python train.py --n_layer=9 --d_model=512 --n_head=8 --n_kv_head=8 --head_dim=64 --d_mlp=2048 --vocab_size=32768 --activation="tanh_gelu" --norm="layernorm" --norm_place="pre" --norm_eps=1e-05 --positions="learned" --qk_norm=false --attn_scale=0.125 --bias="all" --tie_embeddings=true --parallel_block=false --init="normal" --init_std_qkv=0.0118 --init_std_o=0.00279 --init_std_up=0.0118 --init_std_down=0.0014 --init_mimetic=0.7 --optimizer="adam_variant" --lr=0.000875 --beta1=0.9 --weight_decay=0.36 --lr_head=0.00712 --grad_clip=1.0 --warmup_steps=493 --schedule="cos" --final_lr_fraction=0.0 --batch_tokens=131072 --seq_len=1024 --doc_mask=true --train_tokens=646300000 --steps=4931 --dataset="wikipedia_en"
Each number is 50 + 12 x the weight over its row's rms, rounded and kept within 0 to 99. Layers, rows and columns count from 0. The size before them is the row's rms in percent of the matrix's.

# down: layer 4 MLP down (transposed), 2048x512, rms 0.00549, rows 63-73, columns 192-255
# up: layer 4 MLP up, 2048x512, rms 0.00979, rows 64-73, columns 192-255
down63 057:46 31 77 43 46 35 45 16 68 54 58 60 48 51 46 28 33 35 44 46 72 54 50 54 62 49 62 53 48 55 47 57 33 62 48 73 61 40 52 58 59 55 29 70 55 55 71 58 52 68 51 41 39 71 63 61 43 69 40 71 51 42 45 41
up64 267:44 53 89 51 65 56 58 55 50 27 69 51 55 71 60 30 56 53 43 45 44 68 55 35 59 34 47 50 51 66 55 45 52 36 72 53 21 38 52 56 64 50 59 45 18 35 38 55 58 42 71 74 58 50 59 52 67 41 54 19 54 70 47 54
down64 383:48 25 46 49 51 51 44 45 59 47 31 51 45 38 49 58 54 48 46 51 59 52 43 60 46 41 45 52 54 30 58 51 50 46 22 18 39 51 45 24 43 44 53 45 50 52 55 34 62 26 33 57 56 56 60 72 36 47 54 36 57 52 69 44
up65 090:65 47 52 27 61 68 50 46 38 50 61 71 54 50 49 51 49 50 15 45 41 45 55 49 45 42 40 32 48 44 47 36 68 42 39 57 59 43 57 38 48 33 47 55 56 61 55 52 50 53 46 42 56 28 43 48 65 46 52 48 74 46 45 49
down65 066:40 42 47 32 29 44 56 34 63 53 57 44 40 49 54 55 66 37 42 59 58 38 60 62 59 41 47 47 44 57 49 44 48 49 51 59 68 26 46 40 62 58 51 42 64 30 41 65 52 46 56 56 55 45 46 59 51 51 33 50 39 55 64 35
up66 093:68 46 56 56 43 53 61 32 56 43 33 56 49 42 48 50 41 44 32 54 42 69 30 43 53 52 63 50 47 36 38 45 26 50 60 32 45 35 42 63 44 57 49 66 47 52 58 60 42 66 51 55 30 36 45 59 57 55 43 51 38 47 60 53
down66 076:31 53 47 29 52 65 46 54 29 14 43 35 63 78 67 55 53 46 53 39 26 51 58 46 50 34 45 53 50 45 47 65 67 48 58 42 54 59 45 50 72 53 55 56 43 40 43 40 52 63 44 70 43 47 50 48 32 53 68 40 57 38 54 50
up67 088:77 49 53 60 46 61 56 36 46 51 40 49 37 49 36 41 68 43 62 44 54 60 68 62 60 62 46 37 55 53 40 31 41 46 51 46 50 38 65 62 58 49 47 56 63 61 42 44 52 48 52 45 43 45 55 54 58 37 61 49 84 53 45 69
down67 073:35 47 65 49 39 40 48 50 65 50 62 26 67 45 60 52 69 34 48 34 76 51 55 64 66 60 40 37 48 47 50 41 51 62 59 45 60 31 59 47 41 48 30 61 84 29 51 62 61 43 58 51 41 43 58 53 66 61 52 61 43 70 37 66
up68 093:61 55 49 53 41 33 50 33 58 45 70 56 62 42 28 64 34 46 71 52 14 51 53 41 29 51 40 41 62 53 25 52 65 46 44 39 50 41 41 38 41 15 66 32 48 38 51 44 58 58 59 54 62 38 68 73 51 39 52 50 49 48 51 58
down68 069:38 64 34 40 30 61 52 44 25 43 54 47 37 48 47 53 55 40 46 45 48 64 44 53 60 37 74 43 36 43 47 44 47 42 72 66 77 36 59 74 74 50 66 47 51 39 46 49 44 42 44 58 42 47 32 51 50 57 40 44 81 22 60 45
up69 128:51 44 29 55 39 51 27 44 53 60 53 54 37 55 48 84 45 60 45 43 71 46 51 75 57 46 47 65 63 49 19 52 68 70 55 45 55 40 47 49 49 48 47 62 45 49 27 47 50 45 32 59 39 81 62 55 27 46 54 60 44 32 59 44
down69 153:51 56 78 37 59 36 63 54 45 54 67 43 51 43 72 29 33 50 63 43 32 48 61 33 57 54 73 51 45 63 62 41 54 68 80 52 69 48 50 68 47 58 53 67 51 46 40 57 41 60 57 56 56 40 32 36 89 45 49 51 32 52 43 69
up70 118:63 45 48 49 42 53 30 33 44 61 56 50 27 37 45 68 70 31 56 61 49 41 45 54 51 46 54 46 31 77 38 50 63 51 49 56 57 50 53 48 48 66 45 50 51 56 61 55 37 39 25 69 45 77 56 66 21 49 40 41 49 37 54 58
down70 147:47 57 67 36 44 47 60 61 60 54 54 44 42 51 63 27 35 46 58 47 38 43 61 43 44 47 72 38 26 50 62 50 56 57 68 46 58 47 50 81 44 52 39 60 46 54 57 56 38 65 48 66 70 30 41 52 81 54 49 62 38 50 41 61
up71 093:50 49 47 27 31 45 53 61 31 70 52 27 42 44 57 52 46 41 26 52 53 32 25 45 41 49 53 70 54 35 50 71 55 52 46 68 40 59 54 30 51 43 73 81 48 44 42 44 52 60 60 52 52 34 30 49 52 62 53 44 71 54 46 48
down71 069:48 57 48 59 45 42 42 35 57 46 48 41 51 27 44 24 30 54 48 50 33 55 42 35 50 62 83 50 59 29 40 74 51 64 58 44 45 45 65 40 32 55 63 64 42 65 62 55 49 48 58 43 55 51 46 48 46 55 48 62 72 54 40 62
up72 092:42 43 58 64 37 60 62 70 53 46 39 45 40 45 39 56 76 44 45 55 34 60 12 49 72 47 85 34 44 67 33 51 60 50 59 62 50 47 61 57 43 23 58 81 55 55 57 47 58 53 32 63 42 57 40 38 50 59 50 60 59 55 39 32
down72 076:33 47 57 22 41 49 57 69 50 30 43 43 70 62 41 63 47 38 64 45 73 44 69 60 49 54 56 51 31 41 60 41 56 62 42 41 55 54 60 28 42 56 40 52 62 38 41 55 56 69 45 53 48 38 39 51 53 74 44 75 63 67 61 44
up73 087:55 54 46 50 55 47 54 69 53 43 53 59 54 47 47 65 00 48 40 45 62 55 48 65 44 71 55 27 65 55 48 61 45 43 53 57 58 88 31 45 48 65 47 57 64 42 57 60 51 31 54 53 51 45 42 51 71 57 58 55 34 46 54 39
down73 059:39 51 42 57 43 23 45 52 44 56 63 49 43 38 41 58 48 33 36 51 70 68 47 62 44 52 72 41 38 58 18 46 62 46 45 61 72 48 35 41 44 39 49 67 53 43 46 49 36 63 65 60 40 50 51 59 43 54 53 49 66 57 52 69